config.toml
n_layer = 15
d_model = 64
n_head = 2
n_kv_head = 2
head_dim = 32
d_mlp = 256
vocab_size = 2798
activation = "gelu"
norm = "layernorm"
norm_place = "pre"
norm_eps = 1e-05
positions = "rope"
rope_base = 10000.0
rope_fraction = 0.25
qk_norm = false
attn_scale = 0.177
bias = "all"
tie_embeddings = false
parallel_block = true
init = "uniform"
init_std_qkv = 0.0873
init_std_o = 0.0159
init_std_up = 0.0873
init_std_down = 0.00797
optimizer = "muon_variant"
lr = 0.0063
beta1 = 0.95
weight_decay = 0.0
lr_head = 0.00609
grad_clip = 2.0
warmup_steps = 200
schedule = "wsd"
decay_fraction = 0.841
decay_shape = "linear"
final_lr_fraction = 0.0
batch_tokens = 16384
seq_len = 1024
doc_mask = true
train_tokens = 115200000
steps = 7032
dataset = "wikipedia_en"
Each number is 500 + 50 x the weight over its row's rms, rounded and kept within 0 to 999. Layers, rows and columns count from 0. Numbers have three digits each. The size before them is the row's rms in percent of the matrix's.

# layer 12 MLP up, 256x64, rms 0.332, rows 155-255, columns 0-63
097:535492489408546543488493469584466462428531495492436494538490596481491558481523477476599531544535385487574578579509475473451526534479579525500552495459516568491499559532485476465583540382394477
101:545550556420538452531416514496473535566512534529475643544513517509492571454613497470542573526473483541530485418456539507557501546419509482494565550514527489547562520526537528539579552455370523
102:452562537412519482492476514544560534521535612568488471479472505621584604477450530492466467433428497444493449483574474488484545510516503537570481410452547610462514399501529480509449506509460446
122:461614517427554449541473520602445476476540491455574493425472469468472469484445455486471490512577518496556489435545500476471594437597503441517491440477555454512572464400476439474484559454394499
121:422515422490427566475524480472546518519436502477499475493493527452468481519532588566449461517577398425541460535553535489534420607535513480523480446360521439505461472406497455437548450464521450
086:539532496554603555499494544533465491523552472503559497591479505562557539529517528548476543538544562437579410568590422508502497488557568488512532549501577591535513468500578509609558537582500448
100:434482448455520537536496424482469531419477412515504503548482447493527484456487524528432556420483427582567411483643568407538478529523550496427575469474454545496524588560441528512524513468516477
084:547491541465454563450525514526584481512461579416522557528635558580467453580551481518583520480503551553499568376501490522525469530406518547479555507502569492484418501424490510529495533510422509
111:533567476475546478521477548562501572557548503487563575462522590531482568490444579540485505595493533530587513461485428575450493570492515590457480500505453545545515598519473453593538523413428558
107:439639519551539503539521409516500561527546518479502523524531531450480620537488503449504542517595540524502507565476530433524487528574419487437539551487542571543544422555569489497550540587579546
104:446515505538596483557560445525418427515527475458502511524589570400541555481433458540472435501505401515464542465571557468481532593462492505461478485469466504534573583573511455538513431444407507
103:576534530549530537462502562492549538590531565499493523481611515573488486493471476522562572516564526594511582474497485535459565524499475525507643547639502488590471474510496549484556456536477551
099:500551580412536450598505591504468513553479503587559438478517487549588545536476543484495492528496568422478492522428559413550514547491472449534513527492554510434548417476466362451501489565461501
107:425465408495529429431501578475484560576577414511515648595413471545525548481546548563506459399517464505496469505541571470494517437473517477578496519501485455480465493563451472469477540492477454
097:515498481500564557574400499519500564515486492603479484517527554462486442516574484525549504605532401505577539517464441514585430469489442496503522507405552446436471502498515552379516451413526451
110:531542530501515485509498471484423481464519476576438497597527503520503608485448569531543449528455463543570468574591518461499460563523513523516531466645538563561553537591510568487418447575485541
097:550497546517446499571551488492569532476528500549450527496654537506516467589532500448516509534619417591485518465515430475485515548498604526489436576520490649472482504473534521519524542510537479
089:528485612412542484470522559550486438544492578548460515507451466590533487590457550522469513548517632531517398527539562587485544439526545460489551510538565558426466481488507526474481517538425548
115:522529468563521540495457572499590488557582519507546593512473570525457554492563478552555511554592459543484558514533481473419574573588642508513505507500545569493522513469479412524511583507552507
114:508509494501539537576439499538399525414563594580460567486553396481539570482501389565541513480575482556498526473530455475480455481606525525515412520486542462451529486511527404521520515451526563
096:401642457534522459545589413514508485535517513467467545504479471626497553603484466525467509540494585571520539447568499555515485489566429491495478507537544522520489435430555507511508593541453530
098:445479560480545465533415541501539500519482383496466513564515510480516465394565444441451463569491422482519492507570481501532573432457473515542512573459502669531505496514518458439445469471557580
094:481520394415536478452536466561449525561536397560501432532505473521527591531530552506394426453512475500509473454550435430554579635554480529455559476469522509515476514509530470475522460568450540
109:501519435491568474636460525484475494516491580552483534450410560539497512430531505491504435577605516525448438476545571462506560499514556442475556451551460506508531594574486591491528593563496499
100:561510559475584466468564484500439527515505459473519562540487530493460555492451455494488506476524385480515410491486576371543445422482474543543485526535542407492612561551585559491440547483563534
098:513443507464519562546423589474503590548411500535497534524408530449487454562473570554484487479462533502532503496574575542523430506542577579424458441456475493376501510540432448444517445570488499
083:518419530550553474596495476591537561506472442468403468536419515509591537555486507486435541488502418495470504518506481484498444599543567528495604527549586529526531463543459543412559579508519445
075:574504483469498470495547467470501543473583475487507390425527491519418497460415464540471552559522589557509569537522532525533503508572560458468572625459522543476488504489440461365503546546487585
112:522450565465516540495496566518512542628444531591508562490421454498566553458462455467479579530475434543577577458566536537479514645542527430567480472448517529475480507557528485525536508564454532
088:482392474473482567524523487515471476527451543414544486511491470390604560499483565462462467556441461560527547511574554473513615548553488564515449463448589482405456538511432506504442558476469466
106:561532492523500557477529506572539496545450431509561573553515535574563489454490532478552568536562519480552538515541602513543558460544505595631511505509530537664485480511543508538515527509417467
094:402415492478458507568514489539474470599536451454414504477474558527528514444561513586543549536551573579510414517474459575517462491460607545600494472520569504516460542442515543509537595482527482
113:495485438475539461522468548508435447466499512535451547547500434457608481562488554461521424561492452487548445450448563482565439512539443549505387558437566488421578565512456441573492522467583451
096:532536436414529424519481548458508443405580577621501511572508504460551528487427569559480395518555511469478552481514471467486518592586574449470461490495586510532482544550526545422529490493501498
092:517563450536547486563407490556539427460510542445560513576510539565526552527450549553599488612466558521548510515540533511513520469558496494382536544451480510438443550443541494405587496533459468
099:551452541498525498493556567588510551462564517510532485519513518544490503572485526542549545430477462459516412441573539458455530457595559492500318491488553563430546603478532497501481571513460486
106:522559501501445450478492654476471469499466421567480511564426456531516529472516493494369496486571531527486493535636459488472544468512562495533477528436556543480583420503506446529540450491477404
097:429431472482500502554488492500533481652454524514563531555491503543449544467556549525502539494440561431566445409475567428537450477518421495538550477524444451479573517520425577469548429434507568
087:508539547452610479565663538551548546585514446535473545580453528527478484633548489499536430522451575567541519588527530461501449496533433482506475485488517542496539543462555485555515532522482510
105:490454533510485533621463516583450498543594551452514535490503496527512525481577508525464553603548407511519510532545514476487450581547505435473518436496523589520583553490462629531562568516532425
113:480487524514515550591477477380624485521545495568473518491522574534487458470459487456550603461533462479497468500590579527544541442526532487568544542485527608526583529529505514450522558562595450
100:445542532601481531483426460469559522502502515670512440528544513500580447434524502533527615544483473499450496519596553557430525495475512537456542472496581470464562434481469539482553501512515594
128:503483481458541437586469498492445551491513557596502553555536497459519501434523512517483543437470506459513396539548688532525477463595507474553517498455486415530557510501501526541464569430584532
094:500445519486470585515438440499501615509536484487536548440565499544481453435489500430576529514463617579622551444530526467484521467480428551529469430435448499491494522480529484495586584473459420
091:555526533540536494552501445447502539541519477542449493543491571503581543608588558542454471452540397421548400546534510507507497517511541408518455497524555547453544549530507479600444456408534566
076:530395515482515577464522497561503496593542588555425500561506566570564549497602503552512483471540487424483427474447461380512491538413534518474547493512431517518461592526436450444529465510479528
104:508511441600532435503484480582607528549560561543438502481574487519479511468514511502498515560531528437619509514485577411416509567457475504508485581541522481599545565428503519537556557511578523
086:498588594391495564520488529458495512528542579506517441471515535474521576564553489559468566523465463466527523428544487482575467458588488448534488415475620438568446584534498533522473507489504407
107:457550540499528459631572561540538612485464575414461547528494545467499469511522511539472525497510524457542434471563526406464502503588538431420495502524431441463554463426505508535545434502499604
086:455451478521536472466475500453494550547494405506436374579481496495523480574470479451470487577534358527535517529475444577542448528552462390446492516467508556469498545559584431495479446541432518
095:512414415570418485523514414511479554493504551428378545463469395501533506467522481509418564520520510460482466454478466406472508579559550473490461413438519563491413535488563483528479524526540569
106:484504459528572569527505489533612542468546524507481535574509424463515602513542517537453584510533609481481495492546492510499490505511579459595531520517544572392507530473468563498646471536559455
104:398453476501472505531453504451486529573494479509545498479459539461475548584505489548391568482417490561457415371569563447454472512508496470500541471518568498607460483465537447531579521554449425
075:625440455409498447515536547490536472465529437516440542505529499574464593484528515545537530540610521478502516532508553500589592431601514539412554472479472503490510577503537489540588450449535510
081:524526541453563458534508348310463542496491506564444507518547510460553536482403515497563521478506460514491560494517494472436517511522499460439475435481489408456435509468548465533534400516520525
084:442423418474601545486476516554471579506523534521541483603406555515459618511512533527459533531529483439515477498541464591502457563534522538516530487462467435419563554554577519465547470488446586
085:422516526379620497497508488506424580538526513482379498540536564502539552516593396448451509417561485443542517518538460483470490563420533494505532522563555451446535492508482556488462461514507438
083:450538511570535505523524471442534471572511633579578488500520540558576534524481482572467539530474478432459509552560573433436429483453500553462389516509550514400434519466515560587468498516516535
102:523499556557522477532556531575560507560516514511550481521536543456514487411560575563478546511547557469574493411574488484439477462413512519422419495535548586453535502422423541526611439469552491
107:469403534476490511508475435470402544501573507468430480501537470468559515446412524555528523474427451496429479446478471538527388465473437463509563459542552538412460539514455533410444396589507480
088:352452531391469473563577473455484441515558516436514461517513543521573480515577496605478485510482492557500523447485528506492579482564582565525520424414477574505550515539546511447513509453569547
100:477533470512711398491510477486522395524531505570556475440486525532541525583545537534546515527545521512534519486478536484447493567538452539470534510504598501449445474509527542523613533484449482
103:496534476541579472460487527478503480484483544577503496478494489565480639586542576506474494556511524564574466560601464545504572417528560488499513493509492582546624583582504564543496494570500513
106:446482528549565591477524493479495516485527532550528659584464509447509481516482594539464475550546428362442550456560451565530464484574492451516467538398534548446473479530532517552491482481506490
107:533519536359542455554479494541621560553537538472488467414536493492408501524530525549559593486468555562553500433546503511574535491514501412487464583489480479567581596528562515490529513507494521
093:554527563485535433655477453487550457408472544540474490529477518449557515423533470566503432609467389479512492528498510508508553508472525468492569546526444528464578581548550519553459577553525509
089:493538457434482517397503580529547489514451518512483538517538542423507463587526559503475519493526453503554576587493545468462470592525561593502463423405536402510525484473422414502501436445513585
106:413550502477531465537522505556480573456428534460518504523479591552499496495516467516451507515546523554644413480508533487567495479620482409422483595439558431455475486472525530533536529483539594
098:531457399533514507516462489469574521587494416437507544432326520451483462454500548548519469565554514572496576540571473552551488513502478523494430508483509525509547515604487460571591540484513489
102:525430562507604539537518493549410454481548492576450446514580548525589572537573466486434516566507454482501402492535528556404523438527532571459446504496513497530479562511498465541455572600465464
103:487482532489572462505493540586447549518473497463516552519497485462485605528579483555544521623590390492491573500500481463565439530561581517538451488487557475552524569422430581495505570439509457
097:450505472521416502519526472514457541432354517512503420480577556487507565555425478482416552522504465476539446442542620490580547420515539475454450570489504543452504489435517505452395522486464489
094:524541392374449447565468457556480471475527476594467465527491519495415479455476429469521514537483401550512484483569500509516477627462401514514488475451570486503507500542454436501503552479501621
108:511499530462520513551552482519598482519517507565507528499559518637377425573524461525613522581631572500516543497509522526572522525514502446535451525486574544508519510465453446500544557531533551
083:498547561580583461586545492589435558533429624522421497441532550455551535520447535470490535472503510436442482576548513429490478519472514455502530536488532515556628451492496523510441480529403508
102:488401558498531574533484488473490468508495519541507549584503481498551492470483500416547502475531418488547446480649506479540468494468499557583486500494534542603461552448659573461522549546544534
089:544503470526454417504494588451522367501539519541496462520626485501506403436426475549569600489493531594422575479530451482450551485561546471533522514459512472491563492581503455484520531557471489
092:517492455520482430529460513603518506514493490582463535548462516476490519351558511531506483545519452492536505588507457403466521544494625506469503529428561515483490590556465386464466447495596468
099:526509529404533521473529470581484450438522452591434420579562430538453543555414516459451528541542478496529523491524421483472451490371495493481558441473444520466467542546516414496480535447569414
100:485523478525484524542568456535545516634582496512529430561441520488508494514525520493472534484605492484655511588574493467440432466493517409491424522454481481484567450483558532511473491489544606
082:536450411575499467517511501463513514481495578566508561548586486455429537429520620530510534470527514497528529479493517527410545445552503504496432445506484612517498554494411563527452549538363452
113:511533556563586539543451486507477502536560463508467554459449546459579523476498603495470404567541538509599469446505450530428410480518481400548544550516532550467578515575507566492573486522410490
087:476560532393437479557583455508498493454538513553443484635495564593580484452489572495442474489532521483480492500469503468428570499578495515474456434396559469475495549547591543457507497470555443
107:453491564411532508510508516546566525528491482486475536582445527370498472530585484527452490508599483417518529503483517476464488599572427446539467500535529537440457537432575502500455491568502642
100:471441477519510441495472529445487407500470405536474478495540518483516425523423481518481473474490514485450485431447548393568485411534477523465445503455585364464448448440471413466584551508547431
090:568538505479479491526536476549529524593493480439453448440482526525548544494489593508572486526529413465575522539491638518483499591495445519554493453443427519526564512484431554444638446482477447
089:503524486470465551572507499505541477429515537449458481582477489539541568485559507459435554550610530477473555469526493537450486462502416540531518430423468451545569511611596530514587586421438546
109:404461484455510427547502499501420482491466553589485568504528493404479595521463404498527490500534447505508453366598515472490528519468522540569540490406568478523490505551587542490470527560476422
100:533469577395592484525493520509513541501595504490498548564477607516533479540510505553411495599449527483594374509469512557482502512558499436554565469561447458511545572541441513561510532534496455
111:511507471503536564503532365512546485465551616559556542520559480524521550500509663428482542424559529463512476467573493514595467515497524484513510466501518533549494491512469402607523537457527454
084:442548454468527600574494538513425463457462544498510652535473481594550475525483522535497524577483492467514538556624484507546532541557591461525472441489461461551518477466538428590492447558503535
089:510504424485505504640440419501464554487516474491493536492442542499530506476600589478408512517446513498435507469575461448567493427442497509441513578541526504498436599608511527533532466549461422
102:499501458541571502413460529465570477455564444521453481471445514557560569487544614518548418573530469541428503429513454523522524538462442523483438562547567489483548521464438493366488519484419434
094:492484529414522509565517487533496569540473445433459518544477559435505520566578553476520512502528445557581459423585532573466402479493488463547557436455431568525484505489568436508415533470596583
096:505458580534579434565422459566453584489605545583496520519442468472504495528418515498494554510547427490487498474539457475631542475422441498441508521564514491478464508607544496534473553557563518
118:564460465432581484507480438522505535529549545530370441479580510412491491500477483424424467437476415536503545509447464496572477467580505516553500493480530432486517501412609445396492480468529445
112:502543557445533489571513516454533571468491555461399429596526520493519500451500472496487480429390597527532467414536506507572469505545639471508495431460507574546591475446566503546517505540518474
088:552419458503533493506475386557457529586495500504495474497478564475569444503563487540420446478472526490546481487577644480532459437592479565479470514479545487520502445388527419508570505440535447
104:452585528483565524484472616513434496576484557528473527610558512503513523565464476450501469607626574520519432543465476452509435498507511520493460492465534584480473521471486516388452425517488570
100:509602494571460399525513454437514419437487475512558588608491516483543585378554482537511452522552443542558464530535514488502503593492518549526405474476555532466553546515550471445522541462520530
120:513427493485580523598573500526562525521445620584434472569491490519540518498575500447465534583553488498428468574503567522545444432602501562484462504472522524454478550562583543510463457555534503
# layer 12 MLP down (transposed), 256x64, rms 0.0794, rows 155-255, columns 0-63
105:543513532482537430409437505450549491503459535457466458523512539528440418562437530521405433562509541432474587542551503506557494453455445562477543516595507405577571477483537515414476567492543561
094:489471555449485457582510488513470589522550521513522415489436494433476456449532440550621429587483533503568452420403593563533421568515461472469482464555498490517513487490512514599553487490438467
099:475589477623503609467496489480431514463525454585563411497520471470496588392448528429385456449577522532480470537461479532487571548449466468548490575453531474522511530496528502519476517561459499
115:469645492557458469612525539556485426554484467522490538511512449511540466479515420563487472499426534424476498479533490533419529601583568575417544437475447444451454521439503467465535525482532484
126:482510589475493499605485469525466525506527468538431532476494484490534469501512522481410459523375528491531540453444645523513440458507434570451535444562500520521526484560479485641478564427426493
091:442481443532435501375495580528541492558495499505618533580491524459437489512547566563509471451440569526468456569567547578463475487512514442455484516444536460492480424496572579427447494431462545
111:516512483418544530508527460421557540483466488523490505500486531494523558516476552514447537501359583571453547518496525577530537497460557458517509441601374553523485466554405477574501446408485433
085:440538451461591488558480453525530530525539434524436467478538540531555575517423535564364505560568413455465514508491445407481499452560507439494485528444520523554564531456423444465492562541582481
103:540526536462522496488519487538477526493450449471414444520482463455551500500524523609520507565633492541407417499457435523625531430504534514470457517490452458555527524415443496426625500458502531
100:443511383532482587572513498546423502522469492553497573470468473465556520496578466468479542430558524397329530542560439578508509568518467507486490563466480570462492498487489504491486536446555458
094:459557521506506527446487488436449517552520556443542533559484517498407449516454418525508575529489490436467498427518507531563374410507400499538545461562598592495482466499477424510602504488563525
114:439437516431521510444470455526483496469512541508396496565432588490448520519506578560403502513532484461539473502577563385523487460541464517530457443408541590499545623451494479528537574489471509
098:482466499473493522520564545476599503509401594492483502591492476432530471485562464493560422510511593497480528391489467561453609501432539469456462511565442453519564533521461580486519498412456430
103:556451544465466441457572419530506527525461495493496454485440560499539383508543614550476577492564539600514448455548534569528540573446429474458593465514495510513506533522466461482432456437476415
097:441452554549523472492509549445437468566542528475500541457533526512407510525458574435384444450529465584553526505432456481545488464411558625527444542496488489483501485465522427530510576471562596
105:498446536421531539600561474487497550411561510558467496513537459498541502510488457547541454527511465561470423602489419566447482621453446482522502511561575449460394495479520482399537433488508526
088:511499409554455445534540618514406494519417494517534416502579444543492457435508629558461493585560518543495503463501533507481567480550458507491467495506554450504371516511462582486513508480531436
088:437612416520504398563532542464552558598524572479474497542503389497536494467570571540503463587434499505587439462467454438496535514448493511468495453564535511532559471539430501448460491440487469
101:492506489538526460381553489556585445446583490484475487596555509519508593515501579518472502468486569525426494495481387520444602526492483480506503442457591455506479505560422466519483593420450485
114:417497513460511499455544448510430527586458537488456485437577568584543429548545458448506483514468492508590573487499557529524473437560450567542468430558455444536453505408596538550420459447486528
096:565530432532415500442482484535524432555536482446568573467536469467495518513458454475609489506542486448490520475449508471583483495461535504563630461580441472556507411421565522449468486592426501
095:493524529563559517477464559624436449440507501456574502501397423515491455423497465506514503554578499477504461480502565562433476434506510566352512570506483563545497471530483497535493588507409505
092:557540409506505536535459542442497497559513503449437534510548489452480541527436478420510460365518622585484484478619474487490519490525483503463465508540482410492404473555457580533516457584549533
111:485529433448512502522459463534539509428496488463488521439504558474452499422602458417533519464434502602471390462491490486447566539633474531470616475538476622488519550452533552516487522482516497
112:470377504512465554529480475548520484476527449597503476555411517462506515417563483527489477484486567513457439528533468606397518612562470425488493556543454609541505426489491495461569446476473498
099:480534505544514511432443438544548485445527562485462497427443451421527503392484431479432501494554497514469521533608428538467555527387544465535534501507493470562481559475516549532532574430637527
085:532542552520481465440572562424453437445510553482401538491524547495517465554506477597450459496523503434494452518392477419448494545499468583445539564436523533584545605524563482423488488555500463
077:514542386414483525548487566454449448495531487491470493565531472513579630454424594552468521516591537575528562573461503455581529485502451478474473540499438453533458469428582522540495502481445518
113:429529490527488504447520532568412509522448577565585524488527513461447503494492492477562572503545561502561469493507503493458532599530420503545491513390410522485471341511598442535474464487438512
100:486485531568490488511510458503552507563519490509532556473546434527500481484527555492494487521453453377558547564519456565576492389540499550447584499488488595419374529375487542448501439546488475
090:441501621481524524458490477512530532545462515496379444495546493491550476570520471540550519515551391549576537475488520465559435465471517554500549499449551377391504540468579489435453464433531546
095:505519467555536497555463475515532527514423467499576530488424441400464494452468511475450545445511456555511575585472580460494426468456420503496473610562553559413582473565442579513499433538485534
119:490469454430506470555535433562581510596482510482484466498429503462461550455477524570449503572622498465446540525469585474468524434481535567549539509452541512388433490431485542526412514555423550
110:503523655505473564558466485564457499422517596489542542541453482471415482495471473465483477394496489516475506493391490421571469517597455516486560499530583466518484501535473445509523562557440420
089:559511459576462467483507547529472510469494453541551541497470586485519540562470484485513460416488442435504524511352476594452451512498572571464504595457542504588464577460522510518361502488460468
107:546473409485566529558472469439484473492494563529545496514498473418507590557444486517498391494468492547500508514451447549496464518533565508488613594490372500603594487522451511429447469498436498
102:474495467460485463538486497507500484464643482418447460498472552476498531499535446421446549416515567526492439558477427531510530575535405447498490591534498575452502549465566589583528490565416481
097:434593492541447468537437533455463510436539445488423493468515389447498527516487518559532517471597521532424456482429441392519462568482504589566563500511594531536524530519534425493580502532463548
083:538538457559502463582472533492499373528524557431495485445488573484509518528524565548497499573443502462576444572400411443470515440461553482452519460542507566530468496434527487475623491580447462
115:538510488350503559491430438478509471455493548428457519501501613467484498507457491461562464536509427481394532498508467528554500570527527467520572548584483574607553544560444506443507471489514412
116:385442568505479517605536525459456464424525442499557465406439443556525386507527447450508471472572468569542493513490550546509510531546469473441442559459491466562438530467590521494535504561578520
100:551545460498461454557596443379552538514527447512473529386589490492547435513426488513554564503545512391490506478624505555478514488475500459529495452511512437467491438475509584442456502568522553
153:457498471498464491541494556521467539472492530457490486518524466471527580453494474535539501487512527490397406522477702583470524477600577472487486491450531433511434473553549526545422486396542497
088:419558466463462524564550574488470483468420451506407492481520524490516585473487502602428495553596517481464507470496538523524589408517521408494560459536502430468426489475573548485568411546520558
093:559509492448438502604375503540597525522538557536465523529405534500476577561503446485461446457480582421428468519524590554488514478540482397488528513550445437478441497487515566567471479494521452
073:506506493533550513517447461518428460563520501464432536374441450542458471521523574510391559486484517518474541581424570423571561485488461503472480581523416474558575494449479549556495565498449584
096:392472490553517481532489531455530550474530489623482465554438519570422431505513548488444551555474554522502451598424407419598443525485544534433459547533500556495555500428478475500488425547521504
086:411471418553470480542415519491565501474492497474537596518471520577416496404520510502470464477506529462546537547521516460483514493555548523465501604540390510580562377436520487455523553584448509
109:423426480493527420498501528499455511381471464467425487505561538540605457431547486474562501535479474555537469510526425453488478596511489566518414424477561529462494565515601505595513469579498459
083:461422564541508533558558525537486540422485539465458467408561449558557438438579525519497539525584430517422492495553419473506475514547549517467495583468578452525421456530492433501419446589514467
093:486439529510532447511495501557523472400479525525504574440447600566532519586430482364428555567441505464507463512496511522594430489535447468504487509588544542544467495478553564487444534403459503
107:498476503441497485542490501449601510633489592528465569495552520411492485496538492370451538391445499527546601476443432500551516493525449577521460468518474481417494449453579534516516490482523531
111:560517486493549553528475551501571524535481482529429535442567584524424531452437532448410473489438555458457498558487442371571573507475521407553518405446480477566455508533457487568508502529525571
089:516497497552521481470473555422489472520458576484496517448565528562481506467420574490344500463472483569519560518480589460494517464462481560564425465487572517517449465490426567457550499643450491
088:499548480584541406449441515520580457504561460564507438502466465545471432534444485459485446529526465476488562537555511554328598536501443520552409492482591534497484482543566500457497488526461534
084:502479549549463471455578496527521535551571435546462481417567463561486500448518522545549542556503466511516501521425546445523422599444435553345489521468434416467511510546541524579503486462565453
084:535556548498479542534464489509548450505448400554520536634475518459408497486574530484442467497553587533483490496498519572369507539470528443557577568530510492532410523483542459502438491391482519
093:520471483498507475444525484477505449578505484383523507528483497572530469479519496650407509536612467595482498499506487470460450600488432527374508450558528449490568543457468462502531489497583526
103:570614450606519431452524514566558403499427513509468574427494434539501461508548464439504476507508456565569508454477478513514474555512609459487579504532475416524574457508561494426458446472498482
093:500525494461534539595510495503441430509506529468405463575520443544544468529516581517483567492631439533490370454554542469464546512482536529510489510408552491512549539398480451507462418410524513
098:389381552497526553593589482537491499501493529497578462455526571501537425382501468446527475419494449495469488501451518588477458527396488583517534560512462553532520546483504562484543460514455542
088:498450525504519455544480597589495475551552437464486541548459476474550497545451547505435538552602540496496530434531465485392436493589519491503507437503578490505408580445499409534476550488443395
090:502435515459445484528466477427470525436510490546470570507507452479594441421549487527461430612423465556595492483544456470585549449490500555495483544412611546466491506468524534467519526614496454
110:539373546585439514512503512523572526537463488468552512439532501484483559408516430398536460448477483524483493509566543468566451551424581539485533465453468460566470609476469527547455529432528590
096:442487475453491520541507520486418558445451527505559497454449544516435400443514454452604519480492465412526559491575490471501479531522531509490459510508521561498516486517588472566477594690452486
100:459478392478529476551480589518444611371461530489468472506588541464510473556440558425558556500517536490442491492543444470439436439531499470564562479570504450577446469541536460567462526523530493
095:501552534413505532500494458520529523496524479572470534542485452461551579471484412480505544488505495574497418498504472464561482455546520355468498434468522502437510505536518504604579396569623427
104:430506377543502523503440524468507527504496341480420484520600526604456474475536527491551560531513470505516416452491469549524547467600522479490477475500436501525515441543572411462461539564531536
098:527493521514506535586605485516357505438537505532419489513435535429466499495542406522654508522495520558499397528471500559465507512472426502464559446477511437487500513553553465542583462476474484
104:593553562476428564480434478543448550497492438550552499527439552526547447449494546437569379532406522562508517491508513493515481550488461446508471497477407493570486492479499610590500472391530497
095:517416533540501518544515407434536488505562586605476475512532538437434506474530439481500424409445503551503468468489540457557618497471462486478452490561530522507582511534486476471577423511372544
095:518470446519502537595456491477445524544529518406567519623419439463514537482566498440610587420439478433463458526478510518391469514563466527530464485534517516519519456536572470556547435448480479
090:600496604481584525497580483409534548477385523472440391498512560582463441409470632478507493461558533499551516517497464453558485437524512486533565513476480460459429497504492500541511518492461499
104:455525464390521513546565485460575511517440498519408482531526558575447578457449573555547458524519477584526524566487355470558490526474401487520504443484475480511475550537439516486400527523462548
081:479462559452431456491419521517451544484575549536503485567498484593534508539518426483574454468491482542433431510396435562494520515525414536518492471529426550549580523606536500496567465492437395
110:524556453585507560529493492538478439459471447465503516544602508580540508591474454499434531486571429551470528463489472509492532537496475499419525521649413519430514493471382410475459541490517553
084:501539615403427539402483464533492515531477433533432415478467531460567505521479487499537490543530594486541457515551514533504388561515492440539480595458498434455456495493590545540410563456502490
099:458549550470530486518511438493465519495477462413580510470542513592456426507457448531476468568454475539458482574585613502489437527449574568507505433532573437518461477557489482493567563509456367
092:483475384519537517525532569498444478449602519496530479482524598568443460413528460494470445500503442542558502512438474511489554532623532499432528566571566442405489520415512544536499437525455457
095:480477423459519459504442554473476496431524575486542529537407581589530539550544516459492449562520503488530445454446426460465534532569467507442401467445550535613496566400501495585564517551490497
084:464494551431531422490558554487444464441485471506467449549556529482561493393545479579594460581508573521600460551493475496490484523520542464468484477494374400457515508545600567488505518504431472
106:450549505467542525500522498494511463469534474488476534417494471470507487481518586499536490527520430479475421481536623533507512564591497549555520426379455586496578418542517475622464499404475423
096:434450513484468501499571583498551432471573498494520521478451493487511415459629488478518494565524517492486541444513520378553516463446450591497575563489487485541473566522435537404619434476474498
095:506502473563479570568531572601565451463501477444552481444436544437576536485547479504481477504637483497509472449550495482514527517471496518449452450405616486576508514495428430567407493452522477
096:493535550407489537553409546525496564513447526499534495522443411429479538459486500517495582526515446479447425557613403498432534527474426606538489460452468576476604463537557462510500508533469519
096:432435612472480554376507471579537521524483502498487458437582565464444445491497402494441472497462517483497564395496592501509499571510501466535516501539455462528452530519536572639504509494475542
083:474506488566456475560493643460507475493438433483535541579599413451473484479566541445455463575513510512466545465476423498500467556478389544534485544588428483534441559549542543490472530523466437
112:511533538524527556512376524532527523516497485537564488487435542511503488524516288399616443533466526577459445571474477471436512531517509480457476537541428518483447461527547483537513461503522520
092:479433493559455439548537557519534487638509447448477534478467501510532522440431540506501481435581486485535585460476595461468509425389558453520521448457590529557481521460466482495549457511448608
099:577560568527453460382517438567537534397538458505543470474480507520520530551527543508559475478496537478448450510476524480491479468470485547469482524580582498544432460496537473509477639389518376
080:427516482510447551617399431499436510444574475491438526503443486509553553501449550428544546580492541475517495527529487555489396541512525468489522567501419444526432543508498493546481409612463557
089:510540515493414515454538531526433508461569412496508477575507441578522526456478439558627444550565582506428521534485458537425509510558543505503467416451543469541495533505426422578460513417466448
095:401529528472471517514507577512537620633475547442563514531609520481481526515460505530438601573464535486467445487521425525502434440523482444485500479474512530445435490411497426459534464550488564
099:514471417520478548539547562464476515505436489515572531478408478394496625516535400502497527470487582426566383525512465535456445479600527505483417498514462553571480478521452504506504569532554495
095:557514434504467539599446476471432445486470424419516552566491421533501455481537574454511506446510456507476619483571550451416531593489525507522514517575471626473499547480556454528511474436449481
118:460573516497516509596500481536491444521515531382496511484457496494440529405504588609424603517584547541549501490525462413516458563400500460531459496418520466469434497484434489512503507546484582
111:503592563500496595519516486498553418495467453534590397424425441524439560494555540447514401555534536550412465521515459546552444522531472516539432479449448500517492507485466540571558406523543513
105:486525490549558537472470544499511573459443457478457501475522380532556458525452530550441449481619402441480559587473464443535620520520571524554463460505496434498547468481420466448456496579507529
092:530438516421541445603505548617480461487523453405493552499455494446517465483521494549480501458577508581478459496438462555471518509578492442515568666494519499520472513506516550457523487425429428
109:549482520500476422554480478571492486535522594520541430561471498476516500480453473500316474506515513497448582535448482424475509382497495569465478590527601514559516440523539522447484457554510545
127:538580556485448452410540457441530512552550534552430486470501549522468463569478522442474526483539551498592421486493566477477513363512459502542479388490465384517484492495527508586502585489548559